Each number is 500 + 50 x the weight over its row's rms, rounded and kept within 0 to 999. Layers, rows and columns count from 0. Numbers have three digits each. The size before them is the row's rms in percent of the matrix's.

# up: layer 2 MLP up, 1728x640, rms 0.0535, rows 164-230, columns 128-191
# down: layer 2 MLP down (transposed), 1728x640, rms 0.0504, rows 164-230, columns 128-191
# gate: layer 2 MLP gate, 1728x640, rms 0.0516, rows 165-230, columns 128-191
up164 101:494456401577549540526509366557476534556541495482477508560463575478563463412534555406490518460450497539444451530428454523458505446456474466503453477483522391425520400514534589486548488456465544
down164 098:429420515536491477446425502548506492490501534506463579417492527562527453523477545492565564455362494484524526508466429468574498585580436530475522527390566478508511413477477465516488456514520498
gate165 102:497581424551353517568552480522435524457618503576602572461439507524484550460505548426573530498426605519469529585462546480528469584517461443551552502475586544528432539530496512428479507460457461
up165 098:451544490532494504536553418537498487602501513428555455493475533426400481539484565476482526556412477400488437442450555541540457450441512522504499502422477424523483457450499495510550483442459445
down165 097:552485516535464552521477422491421560455504489451524472487412568487481613527503455421525551505534439513450447541494520472470488511405451480540509518513516507509428485570494606517460468541439478
gate166 101:420479552513431539525531446464470576535448508443631480548505576513521584585457629495550506472482400479538541503496480588499612562454489482501476537572462510509516457531571502588519527507567418
up166 100:481559480510472575497466463463458497570502488596503615555423504551508540405397428515414432522507474483616545516497528507517518563527510468513488443581478528459529497397426516523487531411370446
down166 100:497480578505495500558519438498453523389450490532471540555474589521545569543418452401469467445438433555506359486515542505488430375481481523534460523467561486403439523521426583530512482488473489
gate167 104:409502483480453527628452379497507431518494432467532540509507583552570517457548496546564535556508532500494506559513542445472495576561542476553529477519478435517487598504377523477469531454506566
up167 102:499465513475506451605469501461588455455528469353462493498542434529454498480544473421546466475534463501544485507465553470523479543509543422551409475502508567481484544582472495470514462555507550
down167 102:524470545522478608500518490459459528448527451487488502535518477540513573509495504468504503562536518575482475508523552484547527553610397514504513578581506463440496601564485446571569569555457485
gate168 103:441524482441507537490508518584552472444506469593525444544476506485490579462538544493569495630472518502466482402455540548585485492421476497504546504440455478505568511529397516659516498546370432
up168 102:460544472433462477542437519527511507532505564535453494381456562467509557443500456416507422498568450529503598578505431485547539502516446536478516501460455582441557419521493483501470494634601475
down168 102:449458501505498469513476528472503520468491510553506533472555553468437527508548517520574422437574449504519437613521525459502553529599439509416529473561534427543481448509621544489568468482532496
gate169 098:599529435516551458529473602522555499565547579431498468448552509532490483514595493480544508495514481451473381388435502471495554504513542404564561500496538519552376485468446508490451556540440548
up169 099:486535535515535540464475493433533506640433559440436416671510472473491487320519488493500525498462459494500532496563417462481585475490569468461522512516414454458481513473486488484554526514451611
down169 102:418488466422399425471529423539424503446496485401547497601501453481566507510505542463388504468434419527545512462528525474507560490481438450504537453452547495460465535428564529439564485462593538
gate170 102:518500492476498519462469469522529522438527412591529463562466477539529568449536396432448507549556524566505534471517440438453492502491519469596496441516501628566539547474530479525512458435517479
up170 101:519486548605450616524430521415511482518439490545481512497545484484537480499521542433456452565519513459443475530607446497393494515603435512513533503535426544442518562434499473525501555410438483
down170 100:462497509460501547558613580419473525488457493539491516492424425415478548533516496514504491513574570513517419481405521447537390547563470473529544516576524577441555459486512476507430509452544527
gate171 093:488560547549443473564449511466468466549480474470457484480479517512552543568485542359573426560467588468429485413437475450613385445527501465564572564542503527556398609519468504510564510455548463
up171 085:504476413368469479536568472528543511432509572532464540499517435506476432454610489542512473470506451510547497524546575483433533542508546557420481470464553418538529502538450512474593508533459614
down171 091:488487535408472506546526490513479613486442554522533555500509455470490467540488503572471452437548465421387560545553481525421546512531436469495412495472538513518453560510556536616489476476595533
gate172 097:401528541465468523459556496472450399516543418473511509498440494530523532509559533484502434518398471489478513468418492546540506387438507428563485441469518604476430520516437487590572432458508460
up172 099:497527527434426481494583513629424475533561521506521516473464474546457535500586526517537395504526498442560491492462518510483501361481507440564463419495581565449534427475472514481513451460556519
down172 096:591448529433455520427467429477502511478498459522502503433410497531531401465547555532494501480430556453476476515491569449463598468451602467440445455541545599532614505514495547523586465475562569
gate173 092:437470512511593552519502508507479541501452523484458536598522461478492487509513600454531498411451511508522506481576503460471504505484472544513579529490504511521537562548522421431452513504512512
up173 092:473469499438340455496450515557469525558566416424535480497520564493452532433464536484488435494571465524428560469444431456447473493543488445416482461495390504534545507475466536455430502578477550
down173 096:495480479500552567499423512409468473441522468459532542469516488477454378488523531572507502558477512492517448526469486507448353382572474485514516581579474487387515483535496452423556539441530546
gate174 095:494600475527405402491573443530610473526480541546502555410528514626505442504481486513466416546589540527548546528563574459511442565529542549518631474381564509513506442486471491540521478432495494
up174 089:481493579610420507423571452494474474511523511456563501468437525545536503472472491608487636429526551471464498412458452553529532484505618390529463535525447600500435501432540525510506536404592533
down174 094:451429536515510427568486569464514472473434498472522480440447480423505490517494500484430514588548437532485535530380538509509466510557481456466549472512407530554448485447522567536563531473597592
gate175 101:509499585428426494456393485625425440526523403558527492446495541552387552494498554496521444440536537586516557454515454524575549499608569551441503455440522519533484519533524517474436612420435473
up175 105:441499454522489454545439446508459454615528516427457446525527513435479544410551500436527486492430393510477389562399544429499473525521483515478504455504530502478552443506610505486577552508510528
down175 103:361479572552496521457467578467520481539445517488493467526517432502541566473505495555481449435587504534483523482390486434603463498495522504487477574584509470589504567532479467547510561450582511
gate176 099:416455469501437543555530535452515621462486565447519460481448518554489500469555406514520460516585528450566578375552504422455539489503514511495424528448528453540460534482472472437472466433523489
up176 103:528435493392478526485590494522527391511403556453514454548488487447474562571491553446466480585435560405471510514464472480560517420418458521399535542585480452521413476466558532445540496626558539
down176 101:470527490482565438492489474478548498531524495546539486470501564441538512542449568484482495598471550507459443497492461524501570517460584516535447450450524407491507501527628506530529408572450478
gate177 106:563514501512388484529546481476477499525447445510525466373530478499554478563563477483565548561481528559477505490512508594566397469513488431479531563536567506553537413422564500502442529458498474
up177 105:598530456460555556414435565586400605563504482470506500573459480492478530427476453464480506546547480438586396416551551478445531427448467457511484511531460448539595534472477474462457445503428532
down177 104:511559447432449422485468448530481489503539445533424511572471445507408408432504636551408468585380584452436585560514460501524532509512503465468456422507519501626589552522510461559537409521464648
gate178 105:501504523467504561482516540485489461558568454571519506479529514566476472465549552403544508543420623433540572507463486499500498562516543525505407525428513495505462550482507513495528516515467536
up178 107:533462536425454471497492479514468625493423442526490525451490510526486511530437535523564489545527497443528515624529510567485441542544482516503495596546568467566448469456464524458421472454536506
down178 106:482481424537607500528511539498446536493577537544488536498512517455467564449549478534456494526558478511583474505438437554546401380489499516541496425521530596506527505476621541488464440515451533
gate179 100:595509557510476514541500514464534593457612530514484515399434453507442498503498436413561490536518447449470538517484498515549418496545412521592502509491478525565515401485551466490511505398534417
up179 102:526461479441468538537448534392557515463562545443511462486442537483523471535454387619571519495601500575454576441519474539455494491468492458559528483518506538554497474476518473433560592394571496
down179 101:589562459447473424532483487451502468453530540490494530572565391458575490573552508463530493462559546485430526470608544613578512468501450526492550465538477464579408482391561487482547453451524451
gate180 103:582503489446489542463456509503542490519504464499497446580546527503473478492525466595533468544514584495526505466501557549520562601497539535413572492456523494503472550541443527521547408547503548
up180 104:558527512442485510513496480482518486481548572519490536406574517546501523514524485449496483453460502504585484506506564545540486433454473570427549400451584535530567594525569557536517461447462425
down180 104:511495537452465508484528393504483538521570652556561436454407492524431435560511488496528558472493454590518608547515559477577486514518578537469536554349530509598514489492528517468493490491494478
gate181 108:566582450461459495493467525514498540448548392457622463568512473521483521549498428471444533518506541529499478538575473575533503572410591481518485487488518399432478596517479521589515501537454404
up181 109:458556458526439545514539502471456503421582497559455524582503525494591471495444492542489572410493400465522535491603413519552550450450543469445521456535442490527517512538488477561532506508566483
down181 107:537527476501457495530497511523490457445492504362371458560490589401521491486488520541532542502495551437537536535553519465454557558500477573488509526578381453477543483490511553525537482563571493
gate182 112:541498460414537441424550375586518523447520536474502596482451505541444531482519533503526582497540485490505507497492497502463462610484442440473512520496551527496524515463512522485379548611494540
up182 101:479467526495411444470517545433538490537561500573531512481561496456552505453464548581408481411514547448434492441481536634557511387533485481470445400448467485487517490487452519517565401527540575
down182 100:472529538416511502511562475586544529518515525574616389470561444532580429589560527482565526470466546611419474420487524481498418514497516457450501593480492569535477537437530479466553500536453521
gate183 103:492466597538464553451509484490487458613474548570573499447445546512455564518456557494532505480493595485481530467461460383485576507499576453582531498528510452498515605411539572512502601451450430
up183 103:505420374494529569499577466489474602447450534570535488585548439409488512456489521463490558428506496523563431490466516588503442453412507409585469524474506586543587507440482515444599504441437484
down183 104:604555521546472546522536432462527500578518559484502498463472436458538575503444563480463552486458548581487491390505490436552550476481527510446401527521406523558423539526492528462596562524503419
gate184 106:482555517497528437398515468469481498548463511497488538529526550507490481468502394630541541528514511530479532508493460463574505433549390598513528561432445507495561445514385403475496522536517527
up184 109:438567500535515469474640595461466423513533490511542482507546434493524439421573480526454563581512487546456556503574500487547501443587527476501446534460488515450581486524505449471431569561482449
down184 105:513510435515430476443507491495599511482466576465446498525526466510511460427602449573477573582464509459526534400488561476562598495565573427528551433491475422473463488507436417490443488453556451
gate185 101:508489494424429574461514524494508454593461430382490496504573546504527508548498503470493491475542509626475452517550458537498532510540484507505563547473312492467461557535567525488498538489546501
up185 101:511473459503463514488513518467543509508448528617467426530471574480493495591514539441491454425422581610492507558532464552475486622643446544572477445426531603471461494623582523573566532508481430
down185 104:505475442476540572447500480546514451507456513523505471527515484430421611477457452517514493517462512532529535547466553524536384522573508488495575590559585482506570553447478536379559450504463549
gate186 101:490576545403438528467535548580589404519564473528514514474466480483536496520580573494551452559479510464506572467509592544456495509546478447480415530351504460479474661494459495553437506472544517
up186 100:507504483505498409601457515515565504449616468432439577451491460639502322494529475428479573482523536534491568521520478514526602532433509431466512343520460543574432472530456482499529467554559485
down186 103:508446476452516448419440503588512472478520491430478521505441503588490460432525478507452448536450504477459538475385563405476579488513509501491522562475569556529542538540619487504525449512401484
gate187 101:394488444440525509429462558434461454551535415496588539418552511509558488580471514481448591488482528504529615528566395429491486411632578557515554490526523590504544538464445498531417501516514535
up187 100:532506518496514479521435490406434513441555520539479504429442554572573470552411580533437457417550415568445493553464441500485450502510517492578531491495517536595503498500413471485456503491595540
down187 101:470573410486547533430516483494527522464543497547568560541460479491430488511516424563463438491468584552524460484519490473572528478598475539458452450441501509480473551480445455487460492499516432
gate188 099:475512480438486540523508507551504477531520447561562584511516572599459475573506517467594446550385534471444583569486460412429406537581503498539533545535590480509546424491482497490473600546488579
up188 093:455432513484527525525460585559400532513487497510526501453558521501554461517455498524517515514478524509506607579518552527468426534523512546558551529542583495464586374502519509478514548555503578
down188 088:449452422459509510472586498428482539489509405524459528532476493485576575583515474508541438481515479555408448561383549507526454539409541531549530449459451509509526450546546558510529554555463500
gate189 091:502529496504441486570482410508452539467501502527491522537459482512576526591538529514421567492512559463513487497567443523583483445510523405542481555406578464469508542403458474441549597473486605
up189 089:542569527540471486573641487491457458533499540492550503476529543509466570569520556523456578537515562469468510544548509562484480549549522475555506517456594398538420499516450568458543483450487518
down189 093:497454509443571478499495521466425460510465511664440439451468464384425434554485550489450566496531492505525541455458479427436540439469507488533562478491606531492523533471589471497550520491460493
gate190 103:512568560401603470551455529621523506423547350481464480482520514483509513554531485585426594458488557570403421496520527427452538463450473494410547520504457580530515568470436490543552538500553501
up190 103:532481546447434530530572544424413457626483529534504443533528584522525471492534483520527416571490484457544546571453352499449458476460445489567422469503500511453448445491520553460448529534455497
down190 096:541508496450571508540500419511529511586499471568508469518471537499498520420540507489512553558559519466512561527517442527534491445468516545548492434480490560425492535466395486561490481506514494
gate191 101:446527586525415490515438501470520372651544550483494538450437508559486513594578537384393488541457609612462489488556439572490489459465552507511519446458498511492522527496590504494489489416474495
up191 102:550477524482311538449346447481571432498507504502463387519585431483452478481443518446447507538504505462485490445517473511505566550474558502514471462494436416582584585382506476528440507484514496
down191 103:476594546487415501545531572432502457468437454472487467425560445543504513493488490539545415415505375492550442546427457494501550497506455486503483390583546449475603467477558478547446512473614512
gate192 099:574444556473509547526506572421547405525583511442560522538529530511564505472595517513480537586510518448511523451587535446469492596484449513450499508504563545445469515467554449591560430458444591
up192 100:518524531447448443479458506445462489469524464446464401488491525529595518471480492504514403539579588493564573626435431503455555434541497584441596470516540455456526518488509520437453490490439446
down192 102:486474463499465506521494475491506531486576546489518474477434487548545408473476542490507582573442451477446468497501506511501528450433549448494528477479483503446507571483473510499475492570440475
gate193 098:551474422429510466445453525571532469516435556527513561470457444564455433554467633519518509461503501500513445449514559525526405463449603475528498559607516534552441427400579436488552466558512520
up193 101:522465415399507463516517440507480506554483568479524492510433532592503417542571555501631491611548464441454478479597587446515451483517512485546538480572522535548478443494462380491502563545480557
down193 112:491527531573517510480502565479486518512546538409539521476532458477496453556503414520434507448448558495498549544546450466487508560472429587459486443450461550481495563499481469507546483404485460
gate194 096:552552510499562526479493441408501551571529508474480510484562499515556364584503509507485508598445423475508500498540435493479434454466495596580508561416478528567558414522491440423447490555520518
up194 094:512446514462495484499466509558523376463467522478535496497386506553514489455528546575499349525438473418431518460515473582541525526520530432427411479468490491553359635526530514515524494406512563
down194 098:496471480535434512482464461415466439473448451562490544473405565542405533492531484484475484480433430535508499543490384467539459459531545517534442499524399501489490464464304528501512484463539501
gate195 098:514515476586436497525499494483486480564464607569520458557578439578466513459551573432528485528520511466479516550597499522434449455477487529395502455473462484397506461499464501475474507498566462
up195 095:534533533470408464452555560596576562529436451590418470477532380520528537422457599458487440410460592461501513521473535531431498453519442520439534489550472470580523527517534522477495563538530523
down195 096:503596546563492525492499462470455465616508474530606581546485510459521580579478505450543421445433532469479500508494470497464487483476516514551483550594529416550529519426459513506555512525559498
gate196 105:473562500573545582473373501481539470463478502492445544575566448491560557505468498513521518468439500468562487577485345361426443502606385505524468432463537447542550572408492500497500587495536438
up196 105:517498484559567573500445553511572523412486520436470474543560433485528416521522529452549496452441506483505423493540524451370508530528496541501481467455496461549472511441413512490471567552468491
down196 097:524524450515458450479431439525519532444477591572486434535460497556529416530507596545551434498432435445574419575524458581455434515535499451381491467562545531441480470520484511505497513449533553
gate197 098:437441579486511564533514511521532491531399430480513575514422480526454510597421528499490479495525481543368434509493533503678563360474495462524520526559510605359528562563575467497542492555469443
up197 099:431494522452475441506500539411565450448557431525506511530545494538485481474541537475507514595441513440527511466439452490466517532555444551515523508473366500537513462529516467513466398440531534
down197 096:437338429456446489504522529491477498537494555485537502552462474530481578563500567563485547554382605568563632449526502459568509480531458531532568505341408548524553601445482475481491548434440496
gate198 102:490595471519456494538538462422542541494494455538609483518583552435517506531502470452486461523518494574551601579543519382451538414472446387457501454410559415408530533467526428456450558460486508
up198 104:531548547443486407475546506456573456508433456490579489492538561503548567529472479500530488462569558463568512499583492499397534508396483487456510435463583460455458538513469558504447361461515463
down198 104:500513482451433531548495521498392492564583416438448511422568532466541521518490486442496486525505435406485495497459564531506468511505514512486541407355539356551486572552508589561532380479387564
gate199 099:445530482439584510570434603502541513438614568517438465603481556587485627509486503488401506467529566437488490410571584525478557462488602593451542477433501565516517575489514466460473500509494444
up199 100:513413500416597446515400481498558523539539497456530466591465545617437444469484474572442547471596526509413445578502481469567501507495533607425498514473531485619508567497430430459518496516517436
down199 098:508518558455435454474382512465484495447568544566539490521521500574443495435497478549486457567525582462534551489498517524462504460467510646463498417537498541529419509599553513617568500528554499
gate200 098:438520488473538531456541446432477426549649538550500528498506531538460443487421488451483476529591496527543546480510471487581434460582434494540517457492416637473558498526472545586557409515494514
up200 098:525511538545501564541501566518615486542462535477459494496521459515504485475504492429581487640519487429511381445516491531489461493520511539492510489577519454485521433530501497522466437513528460
down200 099:469453434487528468486527471571420473555507581599467413548525475491527481433559491466518454468405492424590479551644503508499547478543583556521477440495497466414534513571502514396496428575498483
gate201 104:548471453485533511489574506586502492473539457514562508468550569582526455510547398590508464528502531494527533475363505557480479529476539553562476521472517497560585495439488499416530457459557511
up201 107:499416476512601442548596516566467459556513430589500615549501533560517565428456568501464519411418413498557626559564507451540425522528471469517611457507501507496553559447535482476488435434538487
down201 106:456429469513460445544508537544472532531501508533509523404569511507547568489479434578484505501425427493456555568498541529524446568550557409484486581518430482541504520500456560518466462525452496
gate202 098:409474540484526434442518474434508625374469497428436530513494489517517460538417512600549449456518484507502595432570479474550457436498477586455596525440362603384548427506463466424452562549563405
up202 101:463493541525505473526498464525618513443532489574614538426549501544542514617481536518471479424574471529469562447445487495532520461485439486561460486542407535411485481471458544493482427488602464
down202 102:562473470456527486460555483482532586456600531479462521521582479500466490501565543460561465461504537411528458423419510536440510419451499483480560450480509447485505526486495587445565535434525550
gate203 102:473482509485497533479474538447503471476567454597561512540517508521433494523469562561402494423559522554419572534567482475488575498503504477532495551542414543545499613478459489541514480514482500
up203 104:514491523533505510421499613531508530513538489536670518541510511515518448515590491596516561614403565522435639552508478570475453468458509498507498496509491486574494532496579536502517492454584515
down203 105:496544476502579440481422475483540494497515538510597393520472518421520497519509558505561479582514570401536520585556467594511457601454434478559503473512540476489544501480517552509488508512509588
gate204 102:436450454454556458535498559408474539532530533422519524612441484533564503536514491438531461514565517493490510435495444389544543477448533560506446539483495533455363530520530512509506439559456580
up204 099:477514555542500606495462444496580518450473620588506501389492541550449524561534560543456595485459426546478480562560501515487518441554435534462479469460443490546522527426512463494492530425494518
down204 098:506455545510491529590518523385622499555459537522516467516501462539538442578549553429461568501450460488528494494493539540495521541490408483439516532400433586565502503496417411462418611414469540
gate205 101:574565473502481514567534521540448515564550483519494475477498508462516498481545533582434538493499594537427481482465546559520428465404545436549549488490533500513550463577587538390526491448482385
up205 101:602464535624459415555557580439559505539440450485506558480438465464555484549572406493474497543521522540393446518540466539680476486488565500439466468612474421533521448537545468426432505488486472
down205 101:462467427510526527612550457477442503486439532511500499520604455515472604434487485589457471521452536468461433369411537501636488482456471434486532522524454367493418520517503484450493492482618408
gate206 100:480542493422376578492599509520547483522437564479521529572515517468477570513455572492426489512426430455519483426541545475458507457498499530474516549511466542515466452555578514527482541429496472
up206 098:546504462527506481383571539527439492461561513499472505573513467448481554471493410553535509445483482472527466496461487547564484453485453349450508490487544587503521540517449510494508494548513487
down206 099:419414599569458462507594471490477518504411524416505475611640504440522552464436480505490428533533412521538561534428522381533472426487543468469561656547437552452443481592573518558514509521581480
gate207 093:467566434501497491535429461489452470515511515511510546520457575607568473575546570490514443522571495552448524538494461449498501442483489563534530583516442523431490497514481448434559444428590529
up207 092:523512507536464479476446548584484548494444460484550435482542571455539440546562534443466458534514546473494484555447509478449581447509493561479546562591431477519456472451543536536461380535548548
down207 095:607441450476497507455401459452530514538550531597541528551499489546545559591474481510513435437476453506546479563478495523626475427537538521486549504631592372503434455465537564493474485495540543
gate208 098:539565500472506456468524463471485567485475503523487447455586464561494506660482589527492579470491499444485431475518351506604433481533457515514543464469509574440477496571521503535545445463525432
up208 094:457533476488473526458577497533501547421459517538551571533456543442493556527458574605460516476534500549470496474421540495557491485444496460488504548431476417422412504515547489389566479507581511
down208 095:463536514455473507546502441484574552422536532544512457516489502574564586454508555472475518482515568452408495483507498491583543477448518555493455589514503509443509431472576464592445525547625423
gate209 099:667557450425482539470524551488497518546571461552497483556553529522617463531478526467512499469474521505561643568551479453452444462449548449453471509458528570549448478520476510578477540423447402
up209 099:516577346535430428535632478422503475429515532439495529495509479465522523469515516497486582461438464491551451591485484656468458472511516498479536448484545498539466566485529488481508521467432526
down209 101:456529460596513518426584491522437515492495526557508452440506587482503554474554508524469549464500461489504507489465493554607522557501520565523529448482510500500542468430453534529489517488453527
gate210 101:493535418379540416540436539467501594440420436419546372470526565519482466562467492455518485551556514560524505559520429481480488516528490479452416423481442506537518466519472464468395526567528451
up210 103:537589512450413473477507564553566460523531529468558495509506482520559497465562501525498522404388502411505401471509594511570491522477464503502545502450503485547496500523534518491531427604489609
down210 101:446434511529494485490510571413555468460466440641618505499448485552520485433495436478502468557565537546530536508473538408471507467616556463475475382572467516490431448440522474551477479507555451
gate211 099:429546587451476495603456523446548539581518476478472429430542504492479544383439467477532511579458539568536505473505463462467480565542382456500571511515435507452498496581446475529518503493521539
up211 099:451493479521398484497583481517488447472404488486451659440466500475498447505398517468439557440512503549559530456517487522568532570588555494581447565476513507495522454464524487484376590530480394
down211 099:497479402493558550457483421481470470555502356498498515482518481449509465537493576462516492487467470475494496447571462502512428535460558459427404473458586535515568515422522552497547476625501487
gate212 097:457452540438656477564478554531480468427525544473541479524462465472457530603497510486486544488402548363440488479516492489471459418527440435479503431372505513460542559502419492580488441464467518
up212 091:454484516513506413510523452427538506484529553533512496528452526552497530519514593549518458528519531481483562431437420489554523408380465480454527419517475496570508527547435506548511417434509524
down212 093:453469554467549455510504468371470446469517558541548511524420498577512433495460474510510496543490581435487559460440471470509563458554595483579536498493395533510560470434453473548430457470476600
gate213 102:582524528442496417499517476492528475502480492485505522546514526512482532524459568436516484559476522485459460473446499543474391522636447436483550451515506593474535477367512535527478533511425485
up213 103:569579525581526531438426548472522487453545430454532513540480513484522468434572463543529605442485535467419434506544509511472530431385480555425530466499525426495470562446503510442499467554506481
down213 101:540511534516449560487469502406517560477445581586488421537398489483478415490528442506468548572527484485523499573475582540479481518498460484484467465427489606426556519463605375554420453539495427
gate214 101:507528550427553553596461537474560523500451504501485537549502611423473507552488437504424405537504494522425485416516565477519467515479518605566558579477496515427560485432500490504470519405456457
up214 099:540529464531467460509571462499502641492536515649517493431380529443453417542490525541493486502508438444478582462522476531544455456549540542465455516529443510496522447455480527500487576486530449
down214 101:432527446508490442408523460522545576488504552562376449494458475457438522490473465471412479568499450467503587476432487574466473481369456515451567443505440501432532512456517451504516492593477489
gate215 102:543476457523469484467469501556450534483485612585572537526493477533425522504450375439479470533424555493508552546486501537522558619501464455454532509488557442488531584377433534450444610602470565
up215 106:468512440512546599524433403573452479485573511451420587520490546516557520488403471460537531524507479601536551494471527505452440550528522500558553564498399512516366493478487529543466545495508391
down215 106:538481409451500515520564512547527505572504572519520515454469439563458523508551560561493621490486559395537543480460544478428517446560570415447514458487437507419431513543527494477425599422500571
gate216 103:459534454474578562564528518446501573522540577422565466470582436488520455536502489522522429546538585506579491481554526542418547556373516524481516515436587486516422519490480464513532408434552511
up216 101:453527560480523493556531477553638458517503509474557621476498517596559465492467515524526471488476525517507549596459572493427441485476505473409553546455484443452498545569475454487481434450421425
down216 104:551506589537568440518479471476501509426518574430640604534436418534484550453455485532519508506529467475432438459482496431536534390458577430515520502557414527500507577592560473549507534472529389
gate217 104:515554460503562495515620524422498538480368447500511550427465521496402519573454521479471514565524456524560510576538384480458410501467403529456531473489444557431507423463509499501372441546503578
up217 109:560551382511490521480581441456498579493461534473513459489444440478452458553512546438447495511555481458453464547566503544527497490462466473598446434464528425466479575529480523507449517514562502
down217 103:487476545510496441427547553508485560502578612531529503496451431508429483491488471498490584534387431522486458462462495488445517412586473458517541542488523506410608509486487518568443493437450565
gate218 090:491555422525496491569533496598520531463497417433510498428511451485463556554485457472557492503539482503539490424488494438481462471544494565542477541432464475358587507459475489470476494520518575
up218 090:424447540537498430511486575580572447538522438478550409504533478527452433429584498433546439554511457411618453372454568422460479541488478464511452590526407422454510537480534480472468564456370580
down218 090:492507437459457553520501462483494433454467453554524422493532461494531553440455493485557434450558483503508439466472591388503439477575497505509532508480561381483431438425449536477547486543477453
gate219 104:530661481447458492534556540539510556555605419512624489504526516512464554467522503552518540528412516542457460434484559476489581483568557458569507441449667490512464551499491520481473492561508514
up219 106:504503589477533433516579494472581489637563495498555432528547420545430493510490579596505588512484512603419508442577534546533437523570528501565467414484515503512605541392414518471493543505469447
down219 104:441531506441535551466478612421514462487586479491526499503481384492551514538458490388384550422469565539461453458554463483489568518445440500513542599524455581495484478571435497483548407514594575
gate220 101:394549535422534460510512402493543622443454397490527555481560463526522539530568423501532513623465466513504522408550403360528428479526430527481539472467475550533553549527518436461557507552539429
up220 104:532536422424493570543538497593478550540450530510455486456523468474530557508508438455462503619569519560501540528570502454535462502489468627510524594475492566495554609521506487485502597456510406
down220 104:538516427549461542504518515509431510516513435532554483462552441534525530427435389418520484533514504598503452476469524392496571454522479415510470521482423541451467492555371510518517475435519526
gate221 104:473565494525513546489545598498505498477419481502515543534460526550528521513411523469450576611443477473411454580525428442514414410401477598419559501498432543530502469482558504496576500466457540
up221 103:498511453464502530511445526527444567488459499510570495563422562460504550509490531574397490463436498500494479445472478562490498415445494478568499408508457537542527552486645510520421538518468465
down221 104:537447436484512540421522528449546543461481469530476464460495557521518560438448541566439673526562439541468537521592494466562560518471460561565538542448514530486462457497396476496465495401450491
gate222 100:497502465458500450519459545517592486411543395496555482496529484442521551545465501540500504526473473487558530482503510535430459491577508491456499451414535586351546415431446516539563406478477494
up222 101:462421438443534486420464375447556563436423594454565486621503421448573561501539581498411488493467448537564523536519500552614546477472494429469491540500394591541550584468538520486454555556422438
down222 098:430491534452526441498547482534437529518479505434588611462505426472609514436530512473507541495427468545526572496539526481499508470511472557461572534519475458440431542493345513466475495504517457
gate223 090:461468455424584500479523542541510504571473504570542528529618525563477531505526559530552406474556497585586476499564481453606445500449408427415501552447500446472530485605366495481543435540447453
up223 086:536472532452495504437432565514521398448523539500437554484601442486467507452478511501634461500491449500484477448553430371521466406502392517548476509474443507526442560545443442533525584502600512
down223 087:599530570450525530461507523458545529503505411492518470456509487438487506458503438475412475449561513577478459454501502533409514496495560445588522561559500460482546446492456493487469470446515511
gate224 098:571557524518530478647491459582491526575464419504487473476549522501453438566449552458452471528526523412525524485552487453412464588516492527468390466519509466539425588484456531594520517561429448
up224 101:443525496511484528396490505438482527480572590476569467511435532521479517554506480519560537546450441553468453527415455577530472501539488528523548521497452520476537485441424462457418453439521515
down224 097:476507530522475508475530532542604429486547504516634512505486561481512502479557470481581550553482453467458468428565530483376516568531465452577424553514491475459533465477504497420491508480633554
gate225 107:469507496451472512472406573456471473550558475465382434545587503482472538527529469565505419494584481546441577523499470494493504494480439537531507508542568602410460531571476477541539495499478422
up225 105:479464502523433531502563448538491479491417545468608524481437546503578486534520526462551521436505528518470434530447464512495504512532499465486532378437511458445506452521488509439452484572502528
down225 105:581527544447496479486482519602494398506408489431475492443416550544494430532408569422489464466463576491482459415583505670465376468472563542448449446553533420489485539457418535459467527465485559
gate226 101:404506603432547447556537467557469505516496519464505453455499494450462491543463540509473448457523431469538535514547451411501497463440420569492488543495418542492506475597521448494494540461569559
up226 101:515487491550392559454446525467485530562561536464563489537478459608431572519425460481542532592461516462453442518515468458537508542495549441470555384605516465461508557435507529405515517530447499
down226 097:419481535500560525510517553546453509508530503540499534521404508511471517457444508553561502504458425434485475478477512487494546510553452479461596527506499469508480452499475464529514486670498489
gate227 099:586546486595635501465479570575479539504465462398552474450481521583433539478441477485485503522481541596508550540498481472444439543527436549513502475468514426519494510480516481461580483550464512
up227 098:516504583573602590425488625515469541465515569396455465509458532597395429518499502519535486446454536535471503587512560431507429490481525516481485421413456510510484546459497518469502530528572493
down227 095:544512526450471502559410564477554536462511502482473531502498430431512454543517467534431599543499414487394505533456461509472526540551448523384595564560526536515584474506561485565422508458528400
gate228 096:467521462442518566492485451496481576543621500461396446488520464567511500595546474381542465449425488570488507447558530503539553461560554512488575511474446509470506592496435441634542477524465540
up228 097:581523498507544431533497496501465435475529394551483562507558596472560447406466473526443499510429566484586590528512479428531498545526556451522488538409505523445525508483535529497434472476508376
down228 099:447602424387456521477524488486438525566499473425570574514484417541548448548551492531522516482498455539493535553576503487497501506515462476511494486406531483474599467445378428432582466447526602
gate229 104:475459536511557443497469461512480489429536361573479417590469474577537499430383461524522509492461471559592627431482416517569529581558502463506501459467507368539503533573454518396418508471499486
up229 107:502523512483422517433469630565416510539390420502586536471548543473403509548440532536500456512576510537455490487589558482556501557499404488449478533477506563476463523508470501542503454489498547
down229 108:451539485526449539410451513446486533520506490458532455419398502558567501512504496422463486456571525501459543507610501453524513469566489559456556466557520495476507522481463431567445389507429507
gate230 096:385482511506455557446496447506540507574472527481533517630561480520492504413448416510505469427502527473476516342485547519505454508541482532410517589521501517532545475567426444474603532531495538
up230 097:478504461481523499412485519511577518431452545500510484600657485520478515402484434576433529413555521482477612376480579510568481484549525549459510478537518492497562494635493498448581508546517485
down230 092:576509454490511442502468393481471500456459420452500502493518561489439610460384441542489464476554424501495458537527490516491490531503581564503472501525625491433478498508459486454563422477452389